Each number is 500 + 25 x the weight over its row's rms, rounded and kept within 0 to 999. Layers, rows and columns count from 0. Numbers have three digits each. The size before them is the row's rms in percent of the matrix's.

# down: layer 7 MLP down (transposed), 768x192, rms 0.125, rows 595-694, columns 64-127
# up: layer 7 MLP up, 768x192, rms 0.168, rows 596-695, columns 64-127
down595 129:446527498474485452509479491460537522468498496535473511517477503499494491511528483474518534488509515451509529467556451510451511483524463481519507473477501525483499478496510485520472483499484535
up596 109:490513479504498517484487490484485521486529467475518524526457485527486509509495518501516489449531527527523545455539510463500506473499439514525519499497497506498469515468498534490516487450470499
down596 105:480515482512492476508522494475470502495481504486487549496492446493535516484500491487476497492487493463529490511551484487542499453511485490488516482479474534516475491522511512514468462489471475
up597 095:530442484530473483536507467534488510452478508485523508472510500499534448507480472508513489534512479506483464506490545475485483500460525505520488509500491514520495514536551490448492504493474525
down597 097:497515506492512538510472532502480476519451506524450470522489519497452525508475526469523501504458525480503462505454495493528494502500463536483518489484501510480468480480450502564517516523548484
up598 103:478534498500500443508492546474511496478534512513488560532473518519465493524553522469528481499497498499473494516479516498497506536504488528478534440502491464510500480488534530483504532503467526
down598 099:486485491512477458505506491481502514527514484472477528570503448485481477524477474510491446504513534485515492488484498508511501506513477572524513518497505507519525524470489535499503467502540501
up599 099:529510452526542504460463498484455468487476528500524486506504494510486470519517486494524513511479528511520512483512505519428478499484510510493465529463429528488515551497511511461508524538481477
down599 099:463519486515484505529526494479538531544472451505478525507492456517532520485489477443525524468507476577472507491491505519490424520521509509466515506459538559560543474488490498509480475486486513
up600 105:514518551491511476501520546526522516521499519505509460515482472486504561516537509516493451491483445518481467457524494497503510487475547489526526510519501490529486518488520532487526500485487507
down600 103:526492523550488511502524515506462507491497471516515557500507516506520503524494499511501505498460523514494519499484537494523474509516459543514468518491486490513516499498463512518472449490472469
up601 086:452534513490442470525510515494472491438525504521496506504529499495516459499476520520504475508492471451490475489522453483498462472515472516458519493494500546566487461491514533521504539564483496
down601 095:497514483515557475510506501458501504526475491551537491495475493517527507497567488478512499528521469551541535504463532525522524483491508497495502527499507481482483486478512482516506496525494528
up602 102:477512473499513496475502472489507501462534537517543537514482502494493539495507499474524514496514495516528499514509513480465529472514456501476534477494526542519449544490536571514494490498534502
down602 095:493517506536517472514519462485504500484527470552508496512506474545522534496454532468519499483472479498477509491581521449525505508565506501501513497478506514504472506493483485521448517462540471
up603 086:474491517490452538480497521526482450509516530518476525491480502499527504459534484491496529510550460542475510521489502424507510459486507505508522488501500490470504492534487497514446512525500554
down603 088:489537484470507525488469501483511472478509539522556484506488505492525491523525556512501493513469481513478488519527492500526523502494516496534526465537493519545475460460521494528518504475510532
up604 105:445530498489503487520518513466505499502517539499540487531474496481458514514470541523521511491485491486560497513542513498505512492473513512516495462461499501546509511482511485470490460539456531
down604 098:449509539513569506509520524485479475495478514528523493509460475549483583492509516480488496496514456512517506480529519511520527460467499495509547493502528533460491541526488496522499455515525491
up605 107:447519503507471482502491488508480508469454502527492459504469498527486506493508493550516509468483490546520512475504514507483516488444524481505525474483498497513523486509462493478458476500503482
down605 113:523502534516526511475534503514505493511506506482526517535495482517515478519484505489487505482523451474504518482494451477507480503509504514458459517505478541535464498467526497516514482488500451
up606 110:487459501499497520510508507519501475537470517500552458513467452469491499517505498511509482493516505476487472488538522531485479490488507477449532526520486472502467515465509523500512500494528500
down606 095:502527470524509541530481482493517458531534545496511530541497493499534493505510470448475519474512526497513498538480560487531507494493478571486485510505486522522499528492515481480474535506492502
up607 086:478506507515525493543529481474512492507511503510522514539478491483460514515501490502481516510485507509529496499537512524504495488526497545489511497501529516445502518461494498521524517555484502
down607 090:498514527503487508500493473497476501484529486518442528509475521485512474523501510475459518544500477502502495502512497551506474504480490480519492535537559529458493545505474513443497469482463510
up608 102:468491534514461527490557492468495504502466465451534488525500507466454482487489481491501465525548496527513468481483530520500515511497502528476523504497474526477524500512483501497520490487462520
down608 109:463524499505488603458492500490519499483478512463436548524492506464456487534522512488521448528471503488488510476487487493516490514481495524494522532527526473491490524514508462456487466534503499
up609 090:505415498492546493511507472490490502514523530493455475490482518456535508476504518513532510472501542502553496513534491437542493495497480502502524528447483532507486506521506452499530496487487438
down609 087:420515510550512531492543561551474523490522451528490479488522494526490494494517513483515494500455491522504509495482512566517527471532492509488483494438488494477511505514491524519508506480529525
up610 104:506478484449497529460503514541510474498496519511479495515488476511477483555498466436534531521468568499516514508499509522489458477481493491491567484518477488558566464530531506469516496484475512
down610 094:514538507501499539482518509515513546484515548496483460486448495517528514514509490547533499468534498506473473480495490553486533515496502555481473509518505503531467477512480478499429506526480514
up611 115:454479490471462486507525517498474501526477484484508490517522502523481441509469445547488485472483472476492503522477474478521452505514467515525495502507481470524516518506439523503532531464483503
down611 133:483508449494524505497506502494503508514493560517519498513467476476491522501452501521549471454533521481457528522486531534506519481479479520483508482537510467476538499532577521506468500530495519
up612 108:502516504499464465508534541471523483474509557519476466496478504509535496486469493514502499489503450488523475513513493492471481490492496530476485496514483475502523531463527537486515487553484499
down612 118:490468521492527544506509505480464543489515525464468544493465523492476482534545460493501490468504513485448459500477512489519491481498527453533511539508494471482482542501470531463520451558553488
up613 097:462529489458485483513487501491493497539503514497473506483488518461514497531462481491507434503530466468462469467474490501447459563472507480520495470504532448488493516492474473541452524499486552
down613 103:519495455553549486473510514523442477459517512509519468493482512524447525485506500475504502507497517509493495499506502514501526467516512490492508469458525533495558459500495522513521484513505463
up614 101:504466506521475488490525473520504479531514503472521530479482496494481469464511495501495495511536540518540562508541496495533501461497506558480508463509522455426499478499475528513506489494452514
down614 096:498508526481516514485484510513507521451503504467502493483537521518517500504535507515512492518480512505454487504481551521476457534495522479519504458488494530487513460532506478508534473492472529
up615 101:499478509459533519481482517478483503505465500470507554499476530480502496500550497494519527503510506537528495507514518485520445536510487485522487519538472512498490518475514508487461508507484510
down615 098:516487461505492518524551515469513492515460471439519494490509524523505506575540503456547492464516530465489474480489444546515530520497491520528487486459473530538507485546483499565494518504528502
up616 105:478494503490536480508523531492539481504499491523528481513514495539455507521545420496527522517521503513510543509502513514459497499454524484541503493484479554486523492448540475520515502522491526
down616 107:540517529516505483545472502494511471538503534437481521486542503491537519487474482512492500492513509455524455523498449493498507494505494517479516493574483474519460511524537550506487518515505471
up617 104:513517488483501528495485478488540498458440490560528522449542511514524447491528493503497532492498526492529513466502463508447486449519515466501504495513477508497545489522486483538506531511493474
down617 100:471513488510499489531494522511508514512496496487477530497502534493435476511478473511473551505482511534469475453479506498481516512545575484534522481542475442484491493475520481479485477506532495
up618 105:482449469498506473483487493463512490521520496492452532525530482511510482496504543491498518456491461565504501510535515518486485490443532536487549536514490489513494538507453533462517493482510512
down618 094:488570544490493540476510504495463440515519564488522461471518483501501524502477497497505522483530547547508520525472512495513511538508492486472496506531513517483498551497543489508498540528504513
up619 128:538535503463516528541508528542485539482500486520493484491522484507510526495512503489509471501473507491525471542498487496456493468462482524502546496509474499521570510530490526483498516444498490
down619 138:462521555443501522497494502510475455503499517472475504458524523469502508536477537511517499494486482504471509499498515481480503467488505494520514533463532466540541492517467492493543533493469503
up620 094:515466493489470507490506494504481499476492503493534537501484527554478455441525468475546509497516505491526541518495506499468503505503544516470532498486501531516531528489510507488513471522481487
down620 113:484533538491511516491515529502493498487500515489464512481469477487542517500469499532496465538502482477515467458511477492534489528487538480543509478515494501507499467470494496529509528441552527
up621 091:494489565499448525505480482480524508507497473504589492481508497509490475511495510488487436461501506480465535536544508513519489524436510499488526548483483492526485501471556517528485542495487518
down621 097:488497497476506514496519480447465530520520487560492497502486514517507499497505482522512501469490481494514532482484502475562506493491501519484465534445495483490542471498487428500473498493489504
up622 112:520544508464448477503483493468569464506479505502502470455484516489480507488515508568533502467482530485495502488511502480483541475486468493506562489451502440492526516505470494509475472527497514
down622 131:477489512494515511529488486474471494516514489498503519500466503496478431514551467493507535454510481470487479467498521465482491486477571502482482485517499471492448461503528527501512479492507529
up623 098:529490538554483505510480532511506484481470526451457485531503473494558508497512498512510505492467492482466510471505461481512470518485487531467506506495496473499478525484530551454518526514506517
down623 104:524497512514531493477499491495517490526490469509510520467523521466487493505506482466535528500500500502537503505506519507539463501533527441496509515511474514503475516467480470540475560473521467
up624 105:502476468485474497528507482520540522547466492480517519542495514512519497540510456506487488473492482490547524470486501479479480457483511498504516498491523512522471490492557544522511529508506505
down624 110:497459455535485453483528511484485513487505496488489513476430525519473505476508466491488520506541505469531520497524513528511477522460552469480465524537502475497501474469517500476546479485512495
up625 091:471495490500494526517496499448495531511491479480526522507485473550515516454504499516499508487499487514510508460538515498508496502506465495536509500547496518516501515471491471553468508515489456
down625 093:532496498480468482486489458511512447481500498476484484508502500487507529564490509500514483501489537530488508563482511511485445515484506542436442513466512508481532534510492509453494538485505527
up626 089:505494527508529469489527499459491487499485539496509486497453499464528493474511534507486497478528498483484465528510506485519519502502490510491470519468529534505519477497546454452488506494440464
down626 104:493491503463519468453535494514534502463471511523545508511517529531500452506465457462479433464517459495529498495470505483498477484481521476519491512494445552488456482494462499491458477453508497
up627 064:522519576506520501528546470515527512465490510494529512500486483471487504476540507542481510509476528467534509470442490502464532442476479504503517484511450510499510466514563504493484517483507530
down627 068:462538464551518500507528468537487495520500477520525502485492490539455490509489494496478550534516546527531500513483487513501483463526502528531525507519492543515469532492508483519507522551503487
up628 094:455519549512543503508499552456503509504503481493487484479487473450501416484527515520518478515507470493511489468561542498479518548485510481528511518488509498501509470533490520500555528520493505
down628 095:507488518496490520499491460531478487489485523542519511544516532525500522499494502490461452544506491540478509506478454545533518478483523506483534523457443543509528518505499474490496501453513509
up629 090:506492528539492504535481478498503535432464478478562487493494475512495453493489486520524468500571540516508503525460539479490464481487466483506490485520495487523528519511471482523498513518508507
down629 099:514506526553521467485507485539506495530525473484464501494529508485507474469486470498538476528503486509450515498468452496534537522546515489482459515534475491493486477485509507472505513548506503
up630 093:528473438488504466474499509519524508539538480494466493500450512525473464514506481442482510502532518462509455506507533506489524523507466483538499517481498486493500478503517508503527482502504491
down630 082:501498550478506526498493475553474514458522508459500467494498504487495528455477518512479452479499511514509493454457497507512473512480489478517477509503432503496472522503488472506557492462495508
up631 075:508507503483459512483529481476493489486511505467482474536495471484508496467473460505477495507510489469449462486554511486458486483482503505516490547494524475479477492529475471428518473509514474
down631 072:539537483526554495531530499528520499514508473508501548486497503493483498508502508498492478494516485502509510464472462520565501488528490542495534493493428527525517471481515488533510507530516529
up632 102:496489536499499506491481511495486499500472516445503539466509493494556457470550506513511480454523491484540439516540496478497500495478493523459522520517459489465504506478524505500503481495503515
down632 105:527523478526465478484474448475480497481496513507469429483483510520481463539543460469485459543493505488501489488494493513471502487487478498531478506476516497509453485454469559497505480504519500
up633 103:515514490469483511478545513485496496506496529506496437493499519511499516495512469493537521490504488505539477514473481489511535476540507532513505496473522510477530521480503453498515496505463528
down633 105:497518492559526493571459501496480494501498510506501499545532514505529484476521535502517506498516494517519467517542490523494512490502487493487516505475537480518472506494535503485462454508459485
up634 098:503488477514511524502462493531445477443517545498500499499521519504502500506482409501531491458537521472492473510511501479490488515509488454490466435500469522506488503502502501479516515513488483
down634 101:543497478520488526501522506502449458512477474523488484540515459472550522538506480508506543515465468506492489519481510516491488500496529483461513461494503513516496488524491485500503471484493470
up635 097:505499485525481516477474487544469537523509507541490515522499496531521533497514500511564546473478493555501516522486477525489541477517501611530498491509471494574515506464499522529481512514532522
down635 097:494516515442522490500498513513510477484537530507514478493534509455485492561499527473452482508487475491502536529510466489511488542505492441470504500518514490461505492503492497504584491501479486
up636 103:468504486557504526461457498501489507503506460468444520545470509511492491499525500493452511503492529542486536487548515497497497518463515491510519469470486507471522476546495542521490512476486521
down636 097:476515477505524502493462473489498520526469473469505506517493518488494530510517477506477518510489561526514538499458518479528568535492500496519509444506537519494531481496460506495532485524512487
up637 098:513492512494539523481497500512478520497512524514501502539487533468422483516524471466524453512488515485488414540502561504506503493510492463525524504464504509489503485491503469501523514516506534
down637 094:488528458491513503491496493519510486478517452487476467480503480504510527498486518503501518541498481502427494484483506530547474526520485509458498507461501514497516523479483493506469494470521532
up638 096:552480505447524484511533510445492507480511493499535518499512504497512505486508463470478496537511568519503546495529542505487451512517521460514488484494475504501536496538503508476494468510491505
down638 102:469466520514503471491489550472484468532486513472482524540525531478512481542502482473516527528503489476487523512499513503522447501530546505479505495485497476514453488485496543524508492491471507
up639 085:531474504493518487497524516529495461524479490493516502533479496486458510482451499478495488483534484436496510466509514508546466485469513476443508447470494502473498500519522529518512484492517540
down639 075:464510514516510473528539478505483514473515482514488500483498514501485502477553488543507551497515526535494519474440523471510507520527467543492461506485476502459491483538504482482489515495511438
up640 097:504504490517466498504489512454484505461483531520475475484515535475471555479521469507511538526546452490493481531529493477501520581511493499464536479506489502502490493497471458451480531534479497
down640 092:513492512488567500489512523493493528540489516516500527525492386484492475479525484493511482523498505488476543501519486506490536498503478472457530512522450483509521466519527544517482535470461527
up641 079:529500516439504478486530493476532519499487469525542505493489529516500492498461499500493478512544440518493554492526513491506485514474548540506542503455491523486554478514483490503486502506469544
down641 090:499455505484512538497477514511453526474491502514457488533509525500504486498528497498526497478495526506509462514466516505491492505489503492506499476535495563508517485520517488520485456499507495
up642 109:540475480490446499502516504494530509501473558461484483504440508494452514530476501495481512507490554487461468501485497485529506500454520499501464469484479486467529507477491515522481505518504510
down642 112:498497485468473458519554502517512503488472495505509507464507511485502516508498496514513557504520557452499511471486509454516489498510503489499495513462486524515492495485529529537458488472543493
up643 102:487519486498545473504479480494471460547473509458493452501517539477507483497522474508522502499492503483505463502509514476494494505500494436503491485474480484523504499508528496494525479563501527
down643 087:435557468561513516519512470537516476503437512488510482541491482509453479497471516507516479505533453496468488494500470507514489451460474489529492482480510484521490514503475517524502474551502524
up644 128:531485553488490465530488506510528491510473479472537504501510497500468497553469484516505493554495469526501537496502471507490519544526540478532549503479478537509519477519504542473492513487451502
down644 164:499430572515517496473532531478486494535522510479493481481493490492578482583474464525530485510493533514507518515512474477500474501477458494523475459512479539514503456469501535513462505497500523
up645 100:467516508506480518525473462477546465504484488494495498514473531496471482502495503487535506497488529483518493484477493473502490497482507482474507478461466447467521513507519509492518488535526528
down645 104:481540487509536539443511519517516516503537504523510495491450485539527567485462472518477552484503523465450537509518504482532487488545500510484470493531519537479474504483503482499440490494530503
up646 096:504428464530496499510565505502510483484453528552481494475481476534480508476482515479497520445511511456501449512512482470454484472490470522502507541505515522548493514471504484488493531514522484
down646 107:525491522490525515490553514506507487489526509512521561507516514498475463431507456465448476466514512492497497518461506504500484482501566499542501489491482487503497455493496496489495517482489520
up647 095:511530484492490503489540501520497520510493481508524488511515556461477503486502451536485508491475508486516530486498522489479493526503490507501523520514508566454525479547478460475457527502464482
down647 092:463527511498490506485464467467505472509463491513493504479504526541507520533472456481514478522502513489483457498503459496524480537498504490498542538554487506543467546506483496527483529538519483
up648 092:443483455463487482505527531509557469506509511480534475473517491539476523533492498475491502509525506533492528488515480491503518450489480512484522490533527495505498523502519497522486491489502458
down648 103:527495506508494536539488476537464533461534497482516462530517507468452487524503528494527475465491495487491489512507515504508414547527497408517542461496491503506476451512501500493560511480481523
up649 114:504473527479450510515505491506500439520477508460477430495519480494497434465522539515540502473464520547459475500547480501487442506528518509507485529514523502527493489509491497492499519522469503
down649 109:508475500503493492475515477517502525527508479494542491507443498475465496479506498503460453533503452486471492496479474479490526467450570514489509518511527517551541469493522496486508471475488472
up650 099:520498491557532499522430509505509553537531474492529473516505487491506501497494498463522535532519521523504510505491477492525508493475490483508553497490533502515481470504517518556518523534506454
down650 090:515502485497473535500556487486490483482475520498518444484517537473501517500509499503510532479503522474506520519510500483478481500484480504485487481500506501473511509501498492477508492493497513
up651 106:462479492466492532479516485487525480473544494477511449496516554482446507484520505468468490504491525561442505495495558475480482501525493508529490492501477478492479501549479496534518521510476494
down651 106:491475538550517519501503515535473497501496510549521498521471507508517469470487486493497460527467458515527495492454510506499559514454484513526501507498486546516496502485544507480476499527542485
up652 106:498500507470499511518491508520518513472517511476481529472450464495506461519500509500485534503479521476494513483512491469497494468509494486503505468549530500531493538523537537497510520498488520
down652 103:553515497518506498501522474525541486494534478511507510476479540554483481487467502527483501494518482527458507513514498500434441514475491515516483480522524494487537481527501475510529509504482470
up653 092:509443497505501510450513490498490541498484560511489473512494511531483501476515508527448566503495506500475499462507507502532505496455446533487457533484503532503502508487497477458458484546442480
down653 088:508482514504492522516491489521508488469513502480537526541486496525537483548486535475483486528461471460498509524468508497481483507505548443454448493514514512536510491508519474499539513489487456
up654 098:513475485512537486517538517494538507509430458531491541511476487533526506514510467496452531481497512528475475476510513510501506463530533537464538490505486561494495521496499485510497495536520461
down654 103:505471521490521498476487473488483493480486501541538520516511499514480495509465459507496481478574493485497474495519470500537520552482466516537510512522475476520454489504427491476487496485469524
up655 106:471511514473481492513533466482421485548523536459531475470489528477508497516524558519495524487475519461487467495512458469547555561475462520501466478470527463490529512496546477514472539525504547
down655 094:454546474498495521454533520535481474479464565546544517527509508540497488504459505500484550492478451518545504464481491490464503466491498497520448502489488446504486488514486483497439471483513479
up656 066:489532555527470506474489490535477533464485504483478492539491485516514503460481512506527520470480505460544482522548532527500486461514481532538507547523517505487481481509513477516511466522509490
down656 068:517506482503528478503527496542526496506478477504564472529472505518468445503476487499479485473503519528519507437485495507500490468483466538469491537503438507469493487508473506519470452502502521
up657 100:531477551503490480500549473493497491513442456525512509526502497517498473497468480499487497528470554505502474471498530488506477506475466492471512485556511439522515498533545500465470488504490509
down657 110:484503513533489483493498457511506527512538533509506515494492503527486499465513477507486521549485504515502455518498485488565538479499484485526476507507497514482494497531513441497514488546485503
up658 096:499470495493497517486499505469518480485517462498524490466528482523490535487514498445486535468547498522504513498527471496498520504492465513474488526489453500525456493479500516538514515530540495
down658 103:500441460498527501525481492488474500460470470496486483485486498492527475530509477482502508487525477537484485468509508498473491487505545511517463499525490560549489499493473475487464491487491524
up659 106:512503464514486462551488469508508480472466469523485506489529506471511451531498487501509520528529530521511480534538508501483501454530497499532524523511541499492499490509489424465445497467507497
down659 107:478511501497522485528500540493518565514518491546527515514510496543529517500495494519528486504522445468487490426466503513519509520507487480500507501501447534502484492464454473510484497525549523
up660 101:498474467459498505505500506494503479496490457491511469503479457515516511476479496515500454491491495530573512490471509517490507493520467489506500490531492457559502505490511497454599494442464505
down660 116:494524496516503478489487517486459522454469530512457509473472520476489503489503473457520472469534516496467490476497490512464523508503468466511515503479554448504474502491518501451486482501486529
up661 101:492496527495502515485537490520484538492473471481533515527493485498483451480495451476538484487535503491497546511508536494520540480503471503522500447483538475457526498488493468460486502527522494
down661 100:463479486500535481496493483520476530495439452508492501517513487518489443476484463472563476528521527467506496474503491477514526504505460479492497515519478501520513498467478477477479553534496502
up662 105:529502496469454509478489506518483533518472471503451479508501521505492481487496487490494490517559482536526496517437480506533499531510521477500515460427455497529516523535476495492468531511444460
down662 117:502520486511512490519449484451506499522436433473505497501506501487496507496461501485524471525503481494500515506528467509509508471455486527464556504458533468537489527516509475451535522479443463
up663 097:487527488489523512483497513514499487526517491488504469535511465484546513521434473495535478492504468509488506482532523493497546501540493455513495510476550515524513479531515475533528536461466506
down663 105:506527506470477472474501468461525507482527488497450476488474460513473520498529505474474476482480519488547532479471490497522484517488498503477515508490467517492494497483525538466483451494521501
up664 096:507474534512480463517498543529514483470488523507510517517502511506494464438534507457504507494493538474507500493498507506516512502515499504473469542470480536491548483458527442545520501485474519
down664 087:482519514488522535457483477496495542519456483512534528473532478495509520513537490525477490529515539469503527488499475494498573473488517556446507526483464487533479536523478497479522494517504477
up665 111:489492527493501525505527495444474470520513474559465513482491518513501463522520472526488490497478531479540520492521527451495514439509519506528533482490499482508490490555502505501524465449548521
down665 102:530460461464475555519450509460511513487504469499462510485506487535531536528501489539539523532479545527486530514545474490493490467555534493470512460518509478520524493523527511493514520460512508
up666 098:423504517518449531535484519525503484488508505513472499514504492459506501499522489469469510496479552518466511482526505508515508537482479486506556423497517493548482478482485549514440529518511507
down666 096:472513508510495486480508495473464525525503499496530507494505534517469532534464483487496492500527495477504503493482512506503533506550487537477478521489431508515508432526523477544501461492506511
up667 100:482469510529500507510469524530497513495482487502512499504564479517523541493476458505436510487508484498515511511519487454506501557459517486480484510506497507524473510545532517517472506521466497
down667 095:525496504553581450496542507488530487547551481554540491464505493486495505537487514464517519513513490515490506511497488489484533481458485518503492495492460536509502481458493470508470513528539492
up668 099:476531533491507473498503491514531521458470471504513477478498493474519504515493489534495478471522483536492473517536478499459506489489520503509477563490498512544513452543496509491493518479447493
down668 102:527541491481482532473463482514490493527552523515496487526426478495497505510496516496464512455499507521515536509494519476509489467504503510484449520484488479487534476518525509524529494505499481
up669 096:522527497506455471476518515499539507511477521520496468482517525501481526422497507477522455518508486544493531480505525490506485519513475573468471522531495471486556524448529494513465548534473474
down669 087:496516493492560496518509495546480499509523478486509544503497494478524483554482458489482557472542494476516490510489507506480488502481520437519546492492487466532491510517498543461522481525503472
up670 096:490484491503512498487499515481480515455516503470505504516510493493469478478494489513528467449506498481508478491488551467523479498474537471544544480507505540481523503525458452491483513510485537
down670 110:522509493492471488497476472514464496496479543503510528520534512524454498496534483486476546514501489504514550501502467518450496496507492494500517500503470500497541552517489486523497495531499495
up671 106:491491486474481521475529515517472496502540525469482480534513498515527465486533525491500524500560534483490482475492506479477520489501531501503493470518550511502487489471502495487465519484473494
down671 119:465492455526515479510517550489472549475510457496521521508497509504514516498473520484501480498528487449482495489482533526542486499490519480516568536503471499534491452491434490519540523516499489
up672 101:495524459472483481496503517438534502505489485493511500506474505542478507499493515497467535500495519507508509515459517534469510499508525480527521492491482462491510524528510517515557542534487421
down672 092:523453551495507563455520519517491498484495447541536501494503488512480471451495478487498468527491524479509512516486516533522478492486478493488495522494486527450511481482494496518554497468494504
up673 095:481472492498500432491508480512548493469474481504489530472488508488481478508486499498553484485554494516506497485507558523509497485495499545521540476486487493495503517472484517426502502476472508
down673 091:537513493509483496514508563522487533502510536522450507552524502538506526523480510508522493576499500476505509478493499473510516544509529515523495537495510521498470476489493468506493500503489540
up674 107:486486528518524514475501442500481464513541520498550537528470483492530467506545507492504537495514502533519465456491480491465474481512483520503470500507505505508503504491500510462497486508523541
down674 104:509539442533506501507501459477456471490505495499475540531478476482510499486489494457510524506488508459490494450450499536508545474464512558497465521529497494485492476526491499468477502524525493
up675 099:528494461524480512508472507506530493532507521502496510520488504483496555483508485552469472485480457495473504486494520506541517489493529471514508471492485524495458509534469520495549510522461505
down675 078:488483440508490521478461551514504528530471498507542517510477514524509478506469479512490474518540515504517504522524484506510497502496459516486529519499486460494512464457498522491493525519488472
up676 093:505487511493452477466522505505542505527501504464498525505463501486519469464518501487473539521499522555524523523545503462473483466501508550544500511512508463509501488547492502476462489494485513
down676 090:531496517429485492502459489508482443508501497526515526474511530481452522496507508488464524503508491488475500453468533522501491514501471497519484474494523534475491474495491483538577520498496514
up677 117:483499496511527499525538495475531502522487493497511501466504506499464470535494473460504494466522506511482514518505477465547503520536505533454495484494485482502535499517451502500476524513512480
down677 108:500482498470494483531447495484502487501542541474504516511497465500518487504508508522489483522521487503481487494526506526481525494509538516484542476509496459517511544490525490507517486526486519
up678 099:510479509469489500534485504488492539499455496432506455528541484506504495503581532484470485461509529519539483487535510526468476509509488484484513486481508497536506493503490483511559510516485530
down678 107:498533492464514513516491494496470506500523522484458470501491552511552494492495508477525515468535480500501483458457500487451489515519498501475448510523526510507499511510504513528471547463466552
up679 077:487479486501491500487482481532497485493487560475491470478501501521490496469508507504493537495496497457514520479484471478469493494493505533529535506519514499557500503475453498543515502501565540
down679 071:477511472495525489510516530515494498475527523483496521493496526465463519454499499531480512526534476546491483469489450492541485486476510540532516530485441523516480512519516501484504510543498525
up680 095:519534512490498501481495540484549485481459458497505502531507509493488503511517500535531469490484522490528498513475488473470460496497508506535500513513492517516498495422503534476492500480555495
down680 109:446493469482461556487558486518455514514501542489537514497477473501501493452482522475502463510531467480494496506486516505520521521480485519470508506461501485491510526468465479559542495485478501
up681 109:500460482552495506496454502490468490493502550540523500514533503495487492499502461549512504475511472576545478519497516482497523488456502501496484524500479490481507530483504490525474502474466487
down681 106:556474541525481468523481480520499513524479506507468546521498476503508443513527467511472501531525497504497500491474466524503483459497528548500512507519498503520516535496501482497458481489500525
up682 098:485465475514484504493479487473507532498516472503466510499494502528478480531527464537494566494495445487482514525518437507503543489453483537536539460530510469486499459478483518491528561471526495
down682 092:455499477511533512509490481505489550495480464536487532477501490439518527460495487483532500491528493536534509454520512502510482500510453512503492525512464527542465510489501527522508472533517428
up683 097:535477516462492499492534495524504484517533516487496514478488541490502537479514498515486514519537544453471494499533545454478536482507514498487532481503460465525528484493469474475451518519502503
down683 101:478522499525514512454539472469519526506552494522479496487485479466489504491527493527491529521496513524494512489474479517547502471505462464513527516490463479528491495520514549518499501492504514
up684 107:514472500495504530489501506525464518501496514530495535505492465530465502474510515508505444495505505485533492472524499474512469469479491494492464472475475493512590539507469511456486491478513518
down684 119:513544503470515496460484501516502457498504489531497540437476520502542543494447496514532501517488534472501473517490487514529496491518469493524473503480514494554482514482496515477513533501519524
up685 113:513521476466479482509511538492509470530456493466511510501487490495497472528476524537525482482508481445479488498462464504504496493519495520542520503514493499480487507484565551498518553490509544
down685 113:546489484505477506484518445495528503533490461538494475484472481503500477463519506472523454511502519517482447507509538490498472483492516480500536492490454524512511494505531475511517456451522502
up686 092:498555528423527500481511509484482475443515487518478483579528493498493499501498498520514481474492503500495506511491473467494482499510457543536460483496510512545500504525519548510536492497500514
down686 114:459519488477463487490546507490505518497459518519517523479511451520517489454547499523471455498516499530517518457473524518506501468502504485453477500503472513485504513505489506545493486526490519
up687 113:473450459498504502524502512490502494492469534480470498500503474501466497541494551472478481531525544523486471507514474513496471487431469462512478456456495532519501506483503501483509466446520555
down687 103:488535485516496542520472474505488489484512564470514517538515466502499510482495550471492474489515510469519481504487514505500491476483530518471511494519505455493492448535486502522490497515486461
up688 105:487514521452562509562495482487494526496501509511538447506496517492475472486449462481480484497492549512452536459522495513545528466491493496497507488477488488550492535541457541510474493458505495
down688 115:552510542523438496491482499487493546512555434519491459502519513527498493488498497496467499507500520513490527492450515479501502506543468547519480527499509557486513519468533450498485459502494497
up689 091:487519484547471502487486487509519492482494439451531524524459495514509490492525499533529501488513477518556519491526473484475496472493518512500463483452518483486491482525483523524492525457478555
down689 097:457547508517490543485484519490538517521471437508486497524547501497521530527521476535466516508459514486486497467445471461541464499471467503474520529486507488533492497479545507472488475519505554
up690 094:479492516488518459465550463501497493535554546498541501511488486465521488469526463477496453498569520537458489505535514489491496515512504487535476520511478505528509472516558478516484449506462494
down690 080:481487459502481528527467551550509505493519479503502479525488485495507488492516533488465512499515483486488512477458515514521509532544523488522528543498506484538521546497550477474525485444508487
up691 095:509457505520488500493481520489549498448506482537500501512534478483489530468478485477510467445476535501497501495466507525492532469495495474492498497481518490491527444498492454572458517554479512
down691 102:467484515499470536458531501488530520505500540465519506486486472515468510474531488505515508497538500504468552501449497531506497519452448489534495471504467516486520489499520492486494518525520515
up692 104:469472476533492488505493476491437481489518517480485510564494507476483466517495463481519513486444474491500516470482499445501515521514491495466489483507478514545491522481530524495459482511508518
down692 101:489531481481507493497507486499487517524494490489513509483525479453486506476509513458464542465485507503524505548472500524531518478519502509480525451481492525436519483453485540484487495560520466
up693 092:483480517512515535526517518494547539467454529502512463553541507458447481478518458516515495500463523498542485464559513515477516483494492502541497540496505520495517478502523479483511464525521510
down693 097:500502490498508509488469486550521496511499482489525481505458529509501448508522510497501451513521511435451503428462509503475533479482466485542494483513468486510522488508452482498493496481493521
up694 102:457464500512452528506490535470475416479502475503488476492489476510466474509489465524498505481522487477549482466528528457480505552506536476488529466511476489497512536457488510490474527519547553
down694 114:494520499478480499496534538486477502509467492506493490502496492512544506512517499516488487505513483437472484494497487478492488486506517497546475486545546538505484509494499498519465462473473440
up695 109:463464455495506534537493473496509501473463486510541513490481512532536518470493496513481461506510509504523509527507466466518519509463491491533536546512464537453524492479543493471504454457519464